config.yaml
n_head: 4
vocab_size: 6951
norm_place: "peri"
rope_base: 371000.0
attn_scale: 0.202
tie_embeddings: false
extras: ["local attention windows", "shifted keys", "gated attention", "short convolutions", "capped logits"]
init_std_qkv: 0.0381
beta1: 0.9
warmup_steps: 24
doc_mask: true
steps: 7485
dataset: "wikipedia_en"
Each number is 200 + 30 x the weight over its row's rms, rounded and kept within 0 to 999. Layers, rows and columns count from 0. The size before them is the row's rms in percent of the matrix's.

# q: layer 9 attention query, 256x224, rms 0.143, rows 0-11, columns 168-223
# k: layer 9 attention key, 256x224, rms 0.146, rows 0-11, columns 168-223
q0,090,154,260,173,202,242,176,233,212,194,161,163,224,195,198,184,233,210,197,214,164,213,213,184,194,201,200,227,184,215,232,127,218,146,196,215,165,208,145,191,211,182,207,239,202,233,182,182,214,216,230,207,228,216,180,177,164
k0,075,212,187,239,246,142,216,238,179,270,196,219,211,185,140,183,200,238,140,230,212,254,168,130,208,155,233,151,223,209,154,180,241,177,219,205,205,201,202,222,197,237,222,193,171,240,187,164,223,185,217,217,207,172,221,184,229
q1,080,251,203,208,180,207,212,161,244,250,211,211,137,193,226,167,192,258,181,246,221,255,236,217,223,139,202,203,206,221,201,132,229,210,189,218,201,215,226,212,192,176,212,219,210,188,169,179,198,224,222,137,226,168,182,236,218
k1,084,153,242,187,179,206,182,228,223,214,182,202,193,137,205,226,229,200,223,233,254,205,174,221,145,200,206,202,191,183,187,184,176,172,161,213,187,196,178,174,237,219,221,247,209,266,161,213,219,246,257,185,196,173,209,210,193
q2,091,216,252,183,202,205,198,233,218,192,235,184,205,173,184,145,217,180,205,219,204,198,223,172,134,179,221,201,201,203,217,124,205,157,177,255,185,227,185,131,189,255,195,234,176,248,170,186,192,255,208,173,195,193,197,164,184
k2,085,192,207,221,209,231,269,207,182,185,209,185,178,145,251,177,200,239,154,241,251,217,175,183,221,158,187,141,227,191,165,205,221,175,213,199,181,216,195,170,223,257,183,281,170,233,159,225,203,191,211,214,241,181,195,213,188
q3,074,235,206,195,147,200,241,167,204,227,217,221,153,188,246,181,152,224,189,220,280,234,183,244,220,155,151,220,226,179,215,218,187,193,149,214,185,174,232,195,187,143,243,188,191,212,162,203,196,220,131,195,181,127,171,247,221
k3,067,151,228,229,189,216,161,194,168,190,231,183,166,243,192,235,221,185,246,193,171,161,246,186,220,225,200,201,175,227,188,140,160,190,203,259,232,204,124,237,201,158,191,212,181,208,212,155,207,225,237,169,178,187,258,200,224
q4,084,171,220,223,203,149,206,137,199,198,190,164,245,244,193,221,184,243,209,195,183,185,103,226,262,200,189,227,185,209,216,228,183,222,211,176,220,147,200,187,193,193,245,210,213,181,210,205,200,183,183,258,192,265,195,206,188
k4,075,181,153,154,155,204,182,209,217,183,207,195,208,190,218,205,187,148,211,176,210,216,206,183,165,213,208,224,218,209,217,238,180,191,151,185,250,214,221,218,191,163,186,178,221,202,218,202,207,215,148,207,216,189,182,162,161
q5,092,192,246,209,239,178,209,250,205,208,158,174,291,181,144,186,213,172,204,191,136,208,224,140,185,206,288,172,171,211,236,137,174,232,245,187,201,203,129,173,204,219,169,226,172,248,218,206,206,211,236,200,211,243,232,174,208
k5,087,102,153,208,216,187,194,161,196,202,212,228,180,230,214,187,253,206,196,186,234,239,168,191,199,222,224,163,209,183,230,228,188,238,205,217,182,233,229,223,208,220,218,220,208,199,151,250,226,223,213,241,188,199,202,224,132
q6,119,185,176,197,217,206,198,230,136,169,177,183,198,163,146,197,219,162,167,181,160,191,238,147,180,229,232,164,168,192,175,182,201,216,217,221,177,186,189,192,198,201,157,215,223,202,205,202,210,203,240,157,197,218,193,207,176
k6,088,173,152,185,177,205,244,188,202,146,229,214,196,203,177,163,222,185,260,210,191,198,214,158,254,208,182,186,216,183,189,168,199,180,201,216,198,227,228,177,174,244,217,213,154,161,203,195,235,190,140,181,184,212,204,208,229
q7,099,222,252,185,185,206,193,245,226,228,191,191,151,224,244,173,202,182,225,152,285,202,154,255,129,210,180,244,169,192,174,174,155,168,210,248,175,184,168,203,177,187,199,172,195,227,196,212,183,181,157,202,173,92,184,189,161
k7,090,187,264,191,156,180,171,151,198,233,187,235,214,155,211,250,177,178,228,174,222,139,204,185,178,155,185,211,206,246,226,204,235,222,206,137,232,200,146,209,208,218,178,156,238,196,211,178,232,129,210,242,159,167,172,206,184
q8,098,194,157,163,210,168,251,166,184,192,155,208,230,203,219,174,214,230,174,148,177,227,197,171,207,148,200,239,183,181,168,164,193,242,154,199,178,174,208,185,210,154,184,182,198,220,191,165,189,177,157,233,206,246,230,182,201
k8,092,178,193,171,178,184,224,219,172,241,134,168,206,171,250,263,206,206,177,220,222,213,201,220,80,160,166,185,258,200,159,186,191,244,223,227,130,223,219,161,239,219,157,216,213,208,171,239,190,211,188,191,237,224,188,180,187
q9,097,199,195,245,229,211,206,202,253,217,224,207,257,183,159,202,250,195,267,223,159,205,175,176,206,184,286,204,209,200,188,150,198,195,193,171,191,196,179,216,226,211,165,195,150,223,202,193,200,208,254,191,241,191,209,205,139
k9,079,197,179,226,173,163,245,258,173,147,222,177,231,170,224,183,235,225,206,191,230,197,213,207,181,198,165,219,194,177,171,195,177,201,258,163,246,216,250,168,225,166,229,215,174,174,178,239,198,221,245,150,216,189,201,203,204
q10,089,170,195,202,205,216,189,220,196,273,217,192,175,178,162,151,233,225,205,172,230,193,184,295,167,184,236,197,210,209,183,188,198,179,191,232,215,224,157,169,205,238,220,134,195,144,189,223,221,228,222,186,204,147,199,196,216
k10,095,240,280,197,135,172,122,223,234,220,223,212,176,172,182,241,166,228,221,236,148,178,235,250,167,145,144,166,193,224,255,237,170,179,216,181,237,198,210,158,196,186,182,202,245,220,184,188,203,195,225,186,206,178,206,208,212
q11,097,225,172,184,185,241,196,257,199,179,153,183,228,219,224,182,212,223,209,185,228,180,186,211,142,207,141,249,203,193,236,217,232,208,164,218,204,191,179,184,176,212,175,163,234,176,232,192,151,170,143,181,229,147,226,175,184
k11,090,226,213,191,217,220,205,202,175,230,222,203,248,219,239,207,206,182,256,215,249,210,185,207,177,139,250,235,186,184,201,232,205,239,200,149,220,224,154,267,195,180,197,209,196,193,208,221,213,199,251,185,214,199,234,184,204